python train.py --num_hidden_layers=9 --hidden_size=128 --num_attention_heads=2 --num_key_value_heads=2 --head_dim=64 --intermediate_size=320 --vocab_size=1626 --hidden_act="swiglu" --norm="rmsnorm" --norm_place="pre" --norm_eps=1e-06 --positions="rope" --rope_theta=10000.0 --rope_fraction=1.0 --qk_norm=false --attn_scale=0.125 --bias="all" --tie_word_embeddings=false --parallel_block=true --init="trunc" --init_std_qkv=0.0322 --init_std_o=0.0322 --init_std_up=0.0322 --init_std_down=0.0 --optimizer="soap_variant" --learning_rate=0.0067 --beta1=0.95 --beta2=0.95 --weight_decay=0.031 --lr_head=0.0087 --max_grad_norm=0.5 --warmup_steps=200 --schedule="cos" --final_lr_fraction=0.1 --batch_tokens=32768 --max_seq_len=256 --doc_mask=true --z_loss=1e-05 --train_tokens=128200000 --max_steps=3913 --dataset="wikipedia_en"
Each number is 50 + 12 x the weight over its row's rms, rounded and kept within 0 to 99. Layers, rows and columns count from 0. The size before them is the row's rms in percent of the matrix's.

# layer 2 MLP down (transposed), 320x128, rms 0.204, rows 39-57, columns 0-127
105:59 27 37 58 56 48 68 52 73 38 55 60 47 62 49 59 29 45 68 56 54 50 54 57 54 40 71 57 55 52 51 63 55 58 37 64 43 57 35 59 52 61 58 56 63 56 43 72 39 65 44 54 41 52 58 61 38 26 33 55 65 22 45 57 64 44 44 46 44 44 60 21 51 47 54 28 72 57 18 46 75 42 63 35 48 75 52 55 39 55 50 36 60 49 52 48 60 58 61 35 56 30 47 43 34 43 46 39 30 46 48 47 47 76 33 57 62 42 51 34 46 48 40 59 67 67 62 42
100:53 44 55 41 47 80 30 61 53 49 63 58 33 33 31 42 40 61 49 57 38 66 51 55 38 52 42 62 46 60 48 27 60 47 49 34 43 41 47 70 47 42 40 45 58 49 67 62 54 58 41 44 45 71 59 56 36 55 70 48 75 45 74 40 48 33 49 49 51 72 47 54 55 47 55 41 64 27 62 59 43 60 49 61 58 68 51 62 68 77 44 56 37 35 42 45 49 66 42 45 67 59 37 52 62 34 41 50 56 51 49 84 67 75 46 53 35 66 32 53 57 64 32 46 58 50 34 60
097:61 55 65 50 41 56 56 37 70 66 60 44 56 56 69 50 39 48 70 58 47 33 57 27 49 60 35 65 68 59 69 24 22 37 50 62 53 41 57 26 50 48 47 57 43 54 39 40 69 48 48 52 50 63 49 46 60 41 54 35 74 56 65 66 59 42 51 58 72 36 35 56 36 47 64 58 26 54 45 33 48 59 46 49 37 47 43 58 55 33 37 47 83 47 46 50 65 77 50 57 73 36 55 31 50 54 36 48 20 51 63 51 44 58 66 60 46 51 50 35 52 44 43 49 52 46 45 44
106:39 49 69 40 52 51 62 50 59 57 67 43 67 34 70 20 57 59 57 52 39 44 43 70 40 35 69 45 66 34 47 45 69 49 50 51 55 51 75 53 69 36 54 53 34 47 36 75 23 58 35 56 67 61 64 51 60 52 43 55 37 55 39 40 50 60 57 58 45 57 40 67 40 34 37 40 45 44 42 43 48 47 61 61 27 36 56 55 51 53 68 45 34 51 42 42 64 57 41 45 33 36 28 59 73 41 52 53 57 62 48 33 50 48 67 53 41 20 57 44 60 67 56 27 52 55 44 38
100:34 38 47 36 58 61 56 60 47 52 65 47 61 54 50 32 73 53 57 34 59 26 42 53 50 39 47 55 44 55 33 68 54 49 46 45 52 45 40 48 33 35 54 36 44 56 35 58 50 47 70 36 80 42 34 45 62 58 52 44 52 39 50 25 56 52 38 57 61 45 60 35 58 52 40 44 51 22 55 81 48 49 38 40 56 50 53 49 38 52 53 39 56 36 52 58 68 29 77 53 57 59 65 25 41 56 58 65 53 43 30 25 70 62 52 49 48 46 29 50 64 36 65 35 45 68 55 24
098:47 44 38 49 68 62 51 64 62 70 55 29 27 36 66 29 32 37 43 64 56 56 42 50 62 49 64 58 57 46 72 42 66 56 45 55 50 66 53 52 36 32 43 39 42 53 54 48 51 51 50 63 71 63 48 44 62 60 32 47 55 53 46 57 71 48 51 49 53 33 48 47 50 48 60 35 31 34 56 70 40 48 37 44 68 46 40 45 16 88 50 56 47 51 52 48 48 67 43 39 57 56 55 44 38 64 50 55 57 54 27 46 62 45 40 45 77 23 59 47 56 71 52 45 67 54 35 33
098:38 63 43 71 54 71 50 48 36 35 43 63 43 39 62 63 55 41 45 57 42 39 32 52 37 53 45 43 49 58 63 61 44 68 62 51 67 65 45 30 66 41 49 56 54 43 28 56 59 45 46 63 58 51 75 71 50 58 50 77 49 34 44 60 35 49 48 44 59 53 18 33 41 39 60 32 47 35 57 25 37 58 55 45 60 57 66 41 58 55 53 60 69 67 59 47 64 54 45 54 63 41 45 68 38 41 54 36 38 80 33 60 41 35 34 55 49 29 58 63 52 51 67 46 61 39 34 55
106:63 60 32 49 53 43 62 49 55 47 63 43 46 65 62 57 77 53 49 41 43 43 38 51 46 72 46 77 54 42 44 38 53 17 41 43 50 51 59 50 51 58 80 48 66 61 30 45 64 31 45 78 52 63 48 37 45 39 29 60 49 41 50 37 56 38 45 54 71 49 51 53 53 51 42 35 45 49 64 61 59 66 34 37 42 62 47 22 60 46 52 41 58 53 47 63 37 36 53 54 50 43 88 42 64 65 33 63 72 67 61 55 52 56 27 43 34 55 54 59 48 37 52 56 48 57 40 60
100:38 56 58 47 62 49 57 41 50 53 37 61 59 42 29 54 46 33 44 41 64 67 47 39 44 74 58 25 47 52 65 48 58 42 61 47 61 56 36 49 83 53 65 45 18 55 53 44 70 42 56 46 53 48 26 54 54 45 37 52 47 60 43 43 53 58 36 23 54 54 51 64 57 39 66 40 67 50 34 50 44 50 48 42 35 56 68 66 57 78 52 51 57 40 55 56 37 60 53 24 43 70 44 59 55 59 56 49 55 45 41 56 54 80 41 59 48 43 45 54 39 11 43 49 66 57 66 64
089:49 53 72 54 47 54 47 39 54 53 55 69 55 63 46 48 50 50 37 49 28 30 53 47 57 47 67 54 40 38 69 32 51 53 74 35 55 31 46 44 57 81 43 29 37 61 46 51 50 38 45 51 59 54 54 66 56 40 47 46 33 55 62 36 63 58 42 43 46 53 32 73 41 31 40 40 47 45 51 62 49 41 69 68 58 36 74 64 65 38 56 43 51 64 49 56 67 44 41 52 55 51 55 55 51 48 58 47 62 60 76 60 88 54 75 51 82 56 50 54 50 72 38 34 65 48 56 43
101:44 59 27 57 61 15 41 47 47 62 40 60 51 52 24 52 37 53 39 53 39 53 58 46 42 59 57 53 41 46 47 64 47 40 56 61 30 52 61 56 45 29 35 62 38 46 46 55 69 43 53 70 70 32 71 44 48 66 40 49 33 44 48 45 50 38 37 49 47 59 41 72 47 25 27 30 49 41 39 59 46 29 43 52 61 47 48 57 54 34 56 41 38 55 27 49 50 44 51 56 62 53 34 83 36 57 61 41 46 51 19 63 30 38 47 59 43 56 60 36 55 52 51 53 38 32 33 60
094:29 45 29 41 38 53 60 49 47 52 85 35 57 65 46 37 35 43 66 52 76 65 64 41 49 53 51 33 40 44 40 53 50 70 58 65 44 40 51 57 62 64 54 51 42 53 64 35 59 50 51 58 62 54 35 32 53 78 55 44 77 60 51 35 44 66 54 55 38 58 53 35 55 49 43 45 47 57 43 46 38 48 28 28 62 53 48 51 63 39 53 60 69 52 57 60 56 56 33 48 44 50 65 65 72 27 51 30 68 56 61 63 56 69 36 60 63 26 58 56 44 51 71 54 36 37 59 45
094:67 45 64 79 39 61 46 58 41 55 45 30 59 58 37 59 43 40 55 75 59 52 26 53 70 22 54 47 61 42 40 46 29 49 53 55 51 43 36 63 45 55 38 74 53 39 52 39 49 68 60 34 60 68 66 65 59 40 63 65 52 50 58 57 43 55 65 47 62 57 41 72 60 67 45 43 55 46 50 61 46 54 32 54 42 38 47 53 41 48 57 56 48 27 70 56 50 41 67 57 51 49 72 37 55 62 35 30 09 38 53 47 40 53 51 56 44 66 56 40 60 48 50 39 63 64 68 43
110:58 54 45 30 58 44 47 45 42 38 51 32 30 42 41 76 56 37 54 30 64 59 57 62 65 35 60 32 49 62 58 61 43 45 52 42 48 35 42 56 40 68 29 49 52 71 48 31 30 38 58 45 50 55 49 64 45 43 40 68 68 60 54 42 59 48 43 48 39 58 45 60 31 63 34 45 62 59 39 47 35 54 27 31 59 58 59 49 56 45 42 51 37 49 69 39 70 48 53 54 63 26 47 62 41 66 67 67 45 29 19 37 65 49 48 57 31 55 32 57 43 59 48 22 53 52 50 36
095:37 44 36 57 52 62 56 52 51 69 49 33 52 32 43 29 51 71 71 39 46 39 37 71 35 49 61 30 48 62 49 62 56 50 40 47 34 52 37 28 46 42 66 41 68 57 79 43 38 60 54 34 62 34 43 53 66 48 48 51 38 58 48 45 58 56 49 60 69 44 42 64 51 43 62 43 73 44 61 46 67 64 39 51 37 47 62 58 42 48 40 59 43 52 68 41 55 57 47 81 56 47 60 51 42 31 41 46 35 67 69 80 51 44 32 37 50 56 72 39 52 45 65 27 59 51 31 57
100:49 52 27 31 26 39 49 65 75 44 67 52 72 34 74 47 44 54 44 54 59 57 52 66 35 69 32 40 24 56 47 47 43 67 64 51 42 47 55 48 50 55 56 45 56 55 59 47 52 46 26 38 61 55 68 46 56 60 35 39 59 42 36 61 56 52 46 37 41 42 81 55 42 69 31 55 70 39 23 56 64 47 61 62 49 53 51 53 40 50 55 54 44 58 35 74 53 54 36 49 38 53 39 35 46 42 38 33 71 44 45 65 58 49 58 35 41 58 36 79 41 53 48 67 47 65 47 49
090:43 46 34 54 49 46 62 44 45 65 41 32 48 55 51 34 54 70 41 50 28 67 45 74 38 37 27 66 30 49 26 55 47 50 34 57 60 32 55 55 56 50 55 30 46 70 38 34 42 30 70 50 44 39 52 58 50 75 34 36 72 42 28 79 67 33 52 51 61 42 61 52 49 54 41 51 51 55 54 54 54 40 55 54 52 64 25 54 52 62 54 71 25 40 45 47 48 42 51 44 31 34 28 51 66 37 43 50 63 37 52 38 69 55 39 46 64 46 41 49 67 57 54 47 55 49 43 64
092:57 45 53 37 55 51 61 53 75 62 52 59 45 49 65 49 73 64 30 61 39 69 51 35 49 69 64 44 40 54 40 48 49 37 32 58 47 70 59 27 41 44 50 57 37 39 45 57 54 35 67 19 48 32 44 22 33 33 74 44 57 34 36 55 53 49 61 50 35 52 19 64 49 69 51 71 35 48 42 37 52 50 52 42 56 67 51 39 50 56 49 62 28 38 30 51 32 50 58 75 44 39 57 37 55 50 59 44 55 61 44 51 55 48 52 44 35 78 56 47 52 50 49 56 43 52 41 59
092:42 20 64 32 46 53 59 48 69 63 46 63 53 55 50 63 36 49 35 57 68 27 57 60 56 55 43 50 34 62 51 56 25 40 37 40 49 64 34 50 59 50 57 42 38 42 70 43 51 51 48 60 42 49 64 24 47 65 52 49 37 54 56 63 52 46 59 63 62 56 47 41 51 50 42 31 60 44 70 63 47 60 58 59 57 78 64 31 76 31 54 41 46 40 33 33 42 73 37 52 50 45 21 23 65 51 62 47 46 45 38 52 44 51 46 59 61 67 49 43 36 42 56 67 59 71 45 47
# layer 2 MLP gate, 320x128, rms 0.218, rows 40-57, columns 0-127
093:36 57 53 59 69 54 77 44 40 59 61 58 40 52 57 53 61 70 51 63 50 44 39 48 60 35 47 47 74 43 44 41 44 36 43 62 24 54 40 55 62 40 53 49 61 47 44 65 56 47 41 66 38 49 39 54 61 37 56 42 43 60 57 31 42 53 30 65 39 79 43 37 34 46 56 66 58 51 22 58 28 60 50 61 50 35 37 39 43 46 47 37 37 66 44 42 59 39 47 78 44 59 52 41 43 63 29 38 44 23 67 58 34 65 45 68 74 44 29 47 45 59 38 59 59 44 41 56
094:67 57 67 34 58 45 54 40 47 69 60 46 55 50 59 49 41 43 62 60 46 50 34 34 49 42 41 53 63 64 37 61 45 52 60 33 60 62 43 39 70 63 20 71 42 28 58 40 49 61 71 49 54 53 47 55 37 52 57 53 30 53 52 52 64 59 51 52 24 53 33 59 30 48 33 48 49 53 63 61 57 32 51 53 50 59 20 38 51 36 64 43 65 26 28 33 50 40 75 51 63 55 61 60 53 60 60 66 37 43 71 50 39 32 67 56 40 28 35 61 48 45 47 35 39 45 51 59
104:51 49 56 72 53 34 45 60 48 55 55 44 48 29 53 52 57 40 39 47 64 55 37 51 62 37 49 85 50 54 34 54 58 37 60 40 62 39 42 55 42 42 40 32 47 26 78 59 59 56 31 58 43 56 46 64 16 43 51 52 29 48 29 50 33 37 56 55 30 48 45 55 40 47 28 67 66 47 54 53 54 57 32 37 59 20 60 51 39 54 47 40 53 49 54 62 48 55 35 68 38 49 57 55 71 56 74 57 59 33 54 61 39 66 64 36 41 50 51 67 32 60 35 57 45 59 42 64
106:41 46 63 52 45 58 48 47 44 48 46 71 66 43 46 56 45 54 37 43 42 66 47 51 65 25 54 58 33 37 51 53 37 40 29 64 80 45 51 43 36 51 23 77 48 53 51 56 47 46 41 55 53 55 38 31 49 21 51 49 41 33 63 64 65 39 41 47 36 53 47 56 58 39 39 44 51 49 69 54 47 60 51 52 48 21 44 58 35 65 45 54 51 44 47 45 53 60 15 50 62 55 34 61 65 50 60 10 39 58 51 43 32 48 51 57 33 60 40 48 44 37 42 65 59 29 70 45
102:51 60 77 59 49 43 55 54 34 34 40 58 41 53 49 40 40 53 57 51 41 62 48 38 45 53 51 31 56 54 42 41 45 55 49 56 72 33 42 65 66 81 47 30 45 48 49 46 52 53 43 47 42 27 46 53 42 21 34 34 48 58 46 43 47 70 59 59 52 33 69 46 39 54 41 60 59 47 29 34 41 43 38 47 60 52 71 49 62 38 20 62 55 69 29 49 38 30 36 42 57 46 51 74 48 50 28 60 63 51 53 66 56 66 50 49 18 41 62 53 28 36 44 53 53 49 48 68
101:63 46 39 59 75 35 36 57 71 53 31 58 54 50 51 34 73 31 28 57 33 52 48 37 66 31 42 45 72 45 52 45 53 34 44 57 34 36 47 60 55 64 55 54 63 56 45 71 32 43 39 69 53 71 35 52 39 59 54 61 57 36 59 48 44 49 60 52 50 49 44 54 46 53 45 34 55 68 20 54 57 65 45 30 54 55 62 38 58 65 37 46 56 46 35 56 69 56 39 68 37 38 40 59 46 61 53 26 58 40 49 66 56 41 35 54 65 64 57 31 68 42 49 81 54 53 49 57
106:54 54 33 58 51 38 64 50 36 32 52 53 64 66 26 46 61 62 74 51 43 67 57 52 51 47 64 45 55 41 35 53 60 49 45 69 55 42 37 50 49 56 56 57 63 59 68 49 57 40 51 52 31 37 88 39 48 40 59 45 50 65 35 51 21 58 54 65 66 59 65 53 55 34 39 35 77 31 42 47 46 44 39 40 46 41 64 51 65 37 30 40 43 46 56 54 48 50 53 55 63 59 67 58 22 48 36 38 76 68 50 48 52 54 32 51 67 52 39 68 42 62 60 59 68 34 45 50
100:52 54 47 41 57 45 49 57 43 40 74 52 43 52 50 35 35 41 44 48 56 25 75 39 62 48 46 35 65 36 37 54 39 52 71 28 30 53 49 51 37 48 18 44 51 43 52 46 56 47 36 71 59 42 39 61 41 45 57 54 49 62 51 44 53 52 50 57 49 59 48 32 61 34 44 55 46 44 30 66 57 64 51 44 32 41 22 30 47 61 73 25 28 38 33 50 56 43 45 59 64 46 65 33 48 49 35 53 39 25 46 66 48 51 50 66 20 41 47 37 51 54 47 40 39 32 58 34
085:49 51 55 45 72 45 44 61 48 37 40 50 56 58 48 34 59 56 59 59 60 46 43 84 54 69 49 63 44 52 49 51 49 46 59 36 40 19 63 60 45 79 26 27 55 52 53 25 65 59 30 46 46 59 34 42 54 51 46 59 33 54 74 39 51 43 43 44 45 46 72 65 36 40 44 72 52 22 47 45 60 40 63 62 30 50 72 55 64 70 48 46 72 55 26 37 55 51 61 71 31 60 52 42 54 38 33 43 58 47 60 61 59 48 60 56 57 44 44 43 52 40 56 47 58 55 55 54
105:52 61 38 69 61 27 37 55 64 50 45 58 40 48 53 34 69 69 51 39 46 55 47 41 54 45 28 42 40 26 61 61 45 60 70 58 39 44 20 64 35 36 62 64 67 57 60 61 71 36 40 69 43 44 59 58 58 52 53 51 44 39 63 71 52 60 24 52 64 55 60 44 46 45 51 48 49 09 43 59 40 52 64 59 21 41 61 45 53 56 54 55 47 60 57 37 64 37 48 44 43 39 49 46 42 59 42 40 65 59 37 36 34 45 33 71 58 58 72 47 38 48 55 53 59 58 45 41
096:58 32 60 48 59 40 49 45 45 33 72 55 60 37 37 36 43 38 42 42 58 48 14 39 57 48 41 69 66 36 64 49 67 48 56 54 69 54 59 57 46 77 47 45 51 42 39 57 51 50 53 44 27 51 59 55 30 42 48 38 39 38 29 50 71 43 57 74 71 56 73 55 36 49 63 51 53 41 42 45 25 52 44 52 75 33 46 56 39 67 49 60 39 55 46 60 51 27 71 53 49 43 59 53 58 53 32 70 61 69 59 45 50 45 63 55 50 48 50 40 42 40 35 64 71 55 35 69
101:47 43 56 33 61 50 47 55 61 47 47 43 63 81 76 61 62 49 59 61 61 36 68 49 42 74 49 51 35 43 55 35 59 35 60 29 73 56 50 23 60 65 72 48 37 50 71 51 51 62 38 38 53 38 66 37 48 42 55 64 72 63 62 34 43 41 53 67 37 34 58 62 54 33 55 57 57 45 41 53 64 43 56 25 53 59 53 46 46 40 45 54 50 78 35 56 48 55 58 53 42 43 50 75 58 60 65 61 46 39 46 55 61 39 41 53 61 35 48 66 40 69 65 63 40 61 66 40
116:51 49 61 46 37 59 51 47 53 50 56 58 48 25 63 43 55 61 58 61 19 42 43 61 60 25 28 47 25 45 55 53 53 52 53 48 47 49 17 52 60 49 62 79 58 51 68 56 40 59 38 75 27 77 68 53 60 26 69 53 36 57 36 61 53 53 49 67 52 32 50 42 50 43 46 50 42 23 63 56 22 41 60 45 68 42 45 50 68 37 53 52 48 25 49 55 65 52 47 57 44 64 56 70 40 48 44 45 46 64 51 53 53 45 49 60 47 57 52 58 53 57 48 61 28 64 56 58
093:36 46 49 51 27 48 66 57 51 51 41 46 74 56 47 56 51 36 67 42 47 48 57 40 38 64 38 75 67 44 37 32 42 44 60 34 60 40 41 45 63 49 62 60 66 46 40 27 37 70 22 45 47 31 38 43 54 57 30 42 54 44 56 64 19 51 47 45 56 31 35 30 48 47 38 46 37 41 55 56 61 63 68 57 47 70 49 62 64 46 34 38 57 41 54 63 62 60 71 60 60 59 61 50 23 60 45 46 37 55 40 50 64 41 57 60 34 55 42 38 55 38 60 73 56 41 30 47
106:53 67 48 62 40 48 58 50 46 66 45 24 56 53 48 40 65 62 39 66 54 64 77 54 44 57 49 53 44 50 58 54 39 52 68 59 70 14 52 42 50 44 65 38 72 60 77 44 58 45 25 46 53 44 48 52 60 43 44 69 61 73 50 37 35 44 47 48 39 68 83 67 53 63 55 55 58 59 43 50 60 21 56 59 42 61 61 61 62 45 37 53 49 58 69 53 62 46 47 71 55 59 53 64 72 44 53 54 47 65 35 54 42 44 60 32 52 56 40 53 57 58 50 68 39 66 53 66
083:35 47 52 30 67 44 40 62 41 60 62 55 61 56 57 42 31 67 33 51 64 37 44 67 57 64 51 43 42 52 48 75 43 73 40 64 62 47 25 31 47 49 44 37 60 49 45 39 74 58 54 46 58 26 48 25 36 54 42 55 57 75 69 64 42 56 53 38 45 63 53 46 53 28 62 70 55 36 50 61 39 45 70 45 41 44 39 32 63 46 46 45 43 67 65 44 51 50 55 53 61 59 62 68 54 53 41 70 35 53 59 40 35 60 63 56 55 68 42 47 46 41 78 58 54 53 71 58
098:49 55 52 41 27 36 76 57 46 67 47 53 59 55 47 45 52 43 45 36 41 73 48 38 45 73 40 65 63 24 54 41 56 29 63 38 67 36 44 41 45 56 65 31 57 51 65 32 40 69 47 70 30 39 44 39 53 41 63 45 38 77 46 48 55 44 50 56 31 29 39 46 60 51 54 53 76 45 51 53 60 56 39 47 51 53 57 55 58 55 45 65 41 62 30 45 61 34 52 57 57 44 35 58 33 43 49 58 25 65 46 50 39 47 66 25 41 47 60 43 38 40 45 45 13 55 51 51
081:48 49 55 43 47 61 46 51 47 31 41 45 38 52 49 61 68 45 45 69 59 63 79 65 58 27 70 30 28 39 38 55 44 36 39 59 64 56 31 49 56 52 78 66 69 60 43 54 15 47 43 60 38 59 36 52 57 43 52 45 45 43 71 51 43 40 32 46 56 34 74 59 66 48 45 23 34 46 59 61 45 38 57 45 71 41 45 68 49 54 75 49 56 52 52 52 48 69 36 47 46 41 41 47 50 49 54 53 45 54 67 45 55 52 40 52 59 48 45 55 22 67 65 52 23 48 52 47
# layer 2 MLP up, 320x128, rms 0.207, rows 40-57, columns 0-127
103:60 38 37 40 61 64 53 43 62 40 39 46 48 51 58 37 65 60 21 53 64 34 59 38 59 50 48 57 47 75 59 39 35 44 78 42 25 58 56 61 53 45 47 18 40 54 28 63 44 51 63 29 29 64 41 69 39 60 63 43 51 47 62 40 55 40 37 63 59 55 65 49 56 39 53 53 60 25 53 36 44 36 24 59 53 61 53 58 49 52 59 48 54 33 33 53 38 63 54 48 53 66 63 46 51 59 37 41 43 41 54 79 58 48 38 54 68 55 55 42 43 78 38 52 49 41 38 60
097:72 47 53 49 47 51 57 55 56 43 54 61 84 27 56 46 46 49 76 71 74 57 38 36 77 67 71 49 66 65 43 50 33 47 60 51 51 50 45 42 35 59 46 55 58 40 62 52 60 48 45 48 14 61 38 43 49 50 36 56 53 48 33 35 48 49 36 48 33 37 46 48 34 26 49 44 37 30 62 39 55 51 44 49 47 54 56 57 46 32 25 59 51 48 55 23 53 63 60 65 35 56 38 33 41 60 27 36 39 30 43 57 49 46 53 53 51 47 49 45 53 49 51 49 53 52 60 24
112:65 56 34 33 35 56 65 55 64 47 70 46 75 65 50 34 53 61 73 77 54 46 50 52 52 29 42 43 60 60 33 30 39 48 58 57 36 53 39 65 30 58 48 62 53 50 59 60 45 45 59 35 73 54 60 31 68 48 48 73 48 59 46 55 64 63 75 63 26 39 50 61 46 40 67 45 49 47 59 52 41 46 42 36 58 41 50 47 71 68 44 44 41 49 56 32 32 56 61 45 64 46 51 38 79 40 30 48 48 63 46 47 31 53 69 77 55 43 53 46 48 43 55 48 59 50 45 39
102:44 43 59 62 58 46 55 71 40 40 40 49 86 60 53 57 34 41 59 53 53 44 54 33 35 57 41 56 49 56 71 38 59 50 47 52 57 33 62 51 43 63 40 62 48 47 35 41 62 42 52 25 40 44 38 46 48 55 49 25 68 53 51 74 57 56 84 46 62 61 39 53 30 47 61 37 57 60 61 50 60 44 56 44 32 47 49 47 60 56 22 66 39 56 52 32 43 43 58 39 42 58 33 68 55 48 55 36 45 53 33 74 57 29 71 43 48 84 52 53 44 46 64 50 41 45 69 59
100:51 34 59 34 42 57 56 47 49 34 67 40 63 50 59 56 64 38 51 34 62 44 40 37 43 30 33 56 52 68 41 45 57 55 81 44 47 55 50 57 32 57 45 52 45 50 49 50 40 48 38 56 67 47 65 76 31 11 47 40 75 59 30 58 62 35 49 27 52 36 62 63 34 34 59 29 51 46 33 49 51 47 30 57 46 54 52 36 46 45 55 43 50 43 46 79 64 39 66 37 66 50 57 61 43 42 63 60 40 60 35 45 45 49 46 51 57 69 35 68 41 48 46 56 68 51 66 41
099:49 67 52 50 50 58 39 61 40 58 51 36 47 47 58 63 55 36 47 69 34 39 43 54 74 50 30 56 61 51 59 60 41 53 56 17 62 41 55 61 67 31 64 49 43 38 50 59 42 67 58 36 62 63 46 49 60 58 57 41 35 68 53 42 65 59 35 58 38 47 37 39 46 56 48 64 62 41 51 35 48 42 40 42 79 57 46 47 75 61 81 38 53 52 45 36 49 70 35 44 41 36 50 61 45 69 43 33 33 63 44 62 57 41 38 72 49 25 77 55 49 48 53 51 47 29 66 54
110:32 61 54 54 59 45 68 41 67 41 60 55 63 39 40 49 42 32 38 50 43 47 67 47 41 49 54 72 43 78 65 56 43 29 34 23 54 49 75 40 75 70 64 46 53 54 31 57 59 51 43 66 40 67 50 62 37 55 28 70 27 36 68 59 36 48 34 39 48 46 70 33 31 52 55 39 52 62 63 52 38 42 50 59 55 64 56 48 41 46 57 52 53 44 44 47 53 59 47 66 42 45 49 43 74 49 38 76 55 61 51 63 52 71 49 46 55 45 37 41 60 64 47 72 41 62 50 61
105:55 47 57 33 94 48 44 55 47 20 59 70 60 64 43 65 55 57 51 27 42 58 56 54 54 49 72 55 41 56 51 56 53 63 58 65 47 49 58 38 45 39 33 40 54 50 66 57 46 36 52 53 45 39 51 59 39 40 53 49 61 70 53 60 67 48 76 58 49 45 68 55 52 61 49 58 47 55 37 61 60 43 42 47 44 60 32 40 61 47 37 48 61 68 67 51 47 51 52 64 61 35 50 46 80 28 54 49 54 44 43 69 46 53 70 55 56 39 34 10 70 71 48 39 63 46 58 57
084:54 53 48 52 57 33 64 42 46 65 45 65 45 64 41 62 74 68 63 43 47 40 59 46 75 57 56 45 42 59 38 60 61 48 50 58 47 47 52 36 50 46 59 50 64 52 57 76 55 56 49 41 58 78 49 62 49 42 51 58 59 55 46 45 47 61 08 53 42 59 41 66 66 65 24 33 37 66 49 40 51 54 35 47 44 57 53 48 45 29 34 30 57 64 55 49 49 53 36 48 52 52 30 40 60 67 48 22 46 66 61 64 38 45 40 58 43 35 25 50 48 86 45 56 56 39 53 66
101:65 61 54 47 64 49 63 54 46 62 46 52 68 49 47 61 15 44 55 58 50 32 63 58 50 60 53 58 63 60 52 43 59 31 57 50 44 50 65 62 69 55 39 40 53 27 39 42 53 61 52 36 40 47 45 47 42 46 49 38 57 71 41 42 55 71 59 76 53 52 63 66 45 44 33 41 26 75 50 42 74 37 60 45 71 49 63 62 55 39 50 51 51 36 30 58 58 61 47 40 48 72 47 56 24 37 45 40 48 35 54 67 49 31 67 65 48 35 49 53 36 41 31 42 27 29 54 59
096:25 68 38 44 37 55 44 49 65 48 71 58 28 56 38 49 40 51 54 47 65 65 70 29 53 58 22 44 49 39 48 41 59 48 49 50 56 53 62 31 51 61 39 56 35 48 44 47 48 33 64 43 51 36 32 48 54 53 54 83 43 51 79 21 35 57 49 48 35 58 41 46 71 49 37 53 50 57 32 57 54 40 29 77 45 60 48 44 57 57 52 30 45 44 48 39 45 36 43 60 51 40 48 62 46 60 44 50 60 38 43 44 57 44 49 62 45 25 39 63 80 43 54 30 31 65 53 54
093:57 54 60 48 52 89 56 42 37 27 58 34 69 47 40 51 42 56 62 55 49 63 30 51 58 56 42 45 61 59 52 45 66 38 38 36 73 38 45 47 62 75 44 48 59 35 41 32 58 56 45 47 53 58 52 41 63 44 37 49 44 66 47 47 59 53 48 53 48 29 51 72 35 68 53 75 44 42 93 52 54 40 79 39 61 42 41 45 58 53 43 57 45 37 62 48 53 37 48 46 56 24 44 51 56 48 48 71 48 35 45 45 52 54 59 65 35 53 44 56 51 55 65 45 33 51 79 54
108:47 55 66 70 69 50 54 56 53 49 55 36 24 53 56 45 60 46 53 62 55 49 66 65 38 44 43 57 58 66 49 60 40 48 65 55 55 48 45 64 56 57 51 44 53 62 51 35 50 45 72 46 52 48 64 61 48 52 47 60 67 47 46 58 46 64 60 56 56 66 44 55 46 44 45 48 68 15 36 73 17 19 47 58 49 83 55 56 48 60 30 37 68 52 54 56 39 58 63 29 78 48 55 56 56 46 59 39 35 57 53 71 48 49 32 71 32 68 32 44 47 62 43 39 57 54 65 51
090:50 65 66 28 55 45 53 60 48 26 47 50 69 57 52 50 47 45 44 48 41 41 41 54 61 61 32 57 53 62 44 37 52 53 44 29 76 45 47 71 33 66 31 61 56 31 52 28 52 37 66 50 34 71 43 60 65 45 43 60 46 46 55 69 50 36 52 48 31 41 49 78 49 35 43 45 72 54 61 41 36 53 49 50 57 69 63 34 80 58 59 51 74 52 53 31 62 47 49 55 48 49 55 48 43 77 42 54 44 52 39 47 61 70 27 61 64 40 47 51 67 46 72 50 49 36 63 52
101:58 61 43 47 53 42 45 58 61 49 39 48 39 51 70 60 72 36 38 47 65 58 55 42 67 39 67 65 42 46 60 39 50 60 44 48 36 50 65 52 42 60 69 58 79 44 57 36 48 57 46 53 43 70 65 32 61 54 72 31 48 44 56 71 71 49 23 34 59 51 46 60 52 47 57 36 50 33 49 57 64 61 28 44 52 71 35 55 55 35 42 26 47 52 37 77 51 74 49 46 44 48 46 38 55 55 57 53 54 36 58 32 68 33 70 36 42 37 42 48 58 44 59 38 30 56 67 33
086:62 48 23 49 67 57 41 53 24 61 34 54 48 46 51 49 62 60 36 41 43 46 30 74 50 46 51 54 50 50 76 70 61 45 41 46 36 38 62 27 42 34 52 40 50 69 57 51 57 65 52 59 44 61 49 31 58 44 58 60 38 30 43 76 21 60 45 66 38 49 67 39 37 30 46 39 61 66 49 50 51 32 45 53 37 59 52 64 68 65 53 65 47 65 61 45 41 60 36 43 64 50 35 49 46 24 60 36 60 44 63 57 60 28 47 48 63 52 49 70 49 48 49 40 37 50 36 40
102:11 30 58 51 53 33 49 62 48 57 21 42 40 61 58 44 58 47 47 44 55 55 51 37 45 71 49 43 59 39 61 49 52 27 64 60 52 55 48 45 58 58 55 55 53 43 49 51 51 53 40 41 50 31 37 40 57 63 45 68 51 58 33 39 64 65 41 57 45 30 46 46 55 63 40 72 54 61 68 63 51 42 43 38 47 44 45 70 56 68 56 54 39 43 44 39 41 39 55 67 63 49 36 40 59 48 55 47 17 60 53 38 38 53 53 32 63 62 67 08 44 34 26 56 34 61 47 62
088:45 43 40 43 31 30 60 54 64 60 47 30 53 56 57 49 44 45 51 54 82 44 58 53 32 62 31 49 24 46 55 47 40 44 42 46 41 67 66 42 65 53 47 58 41 62 42 53 48 55 67 37 73 61 57 31 78 76 43 64 41 72 49 61 48 61 47 41 68 50 36 45 48 40 51 39 81 48 67 56 56 62 54 58 54 76 41 37 38 35 73 55 50 48 25 51 53 51 46 41 68 53 55 58 62 57 62 56 50 44 62 37 46 42 48 27 46 66 54 51 54 45 47 78 59 65 52 49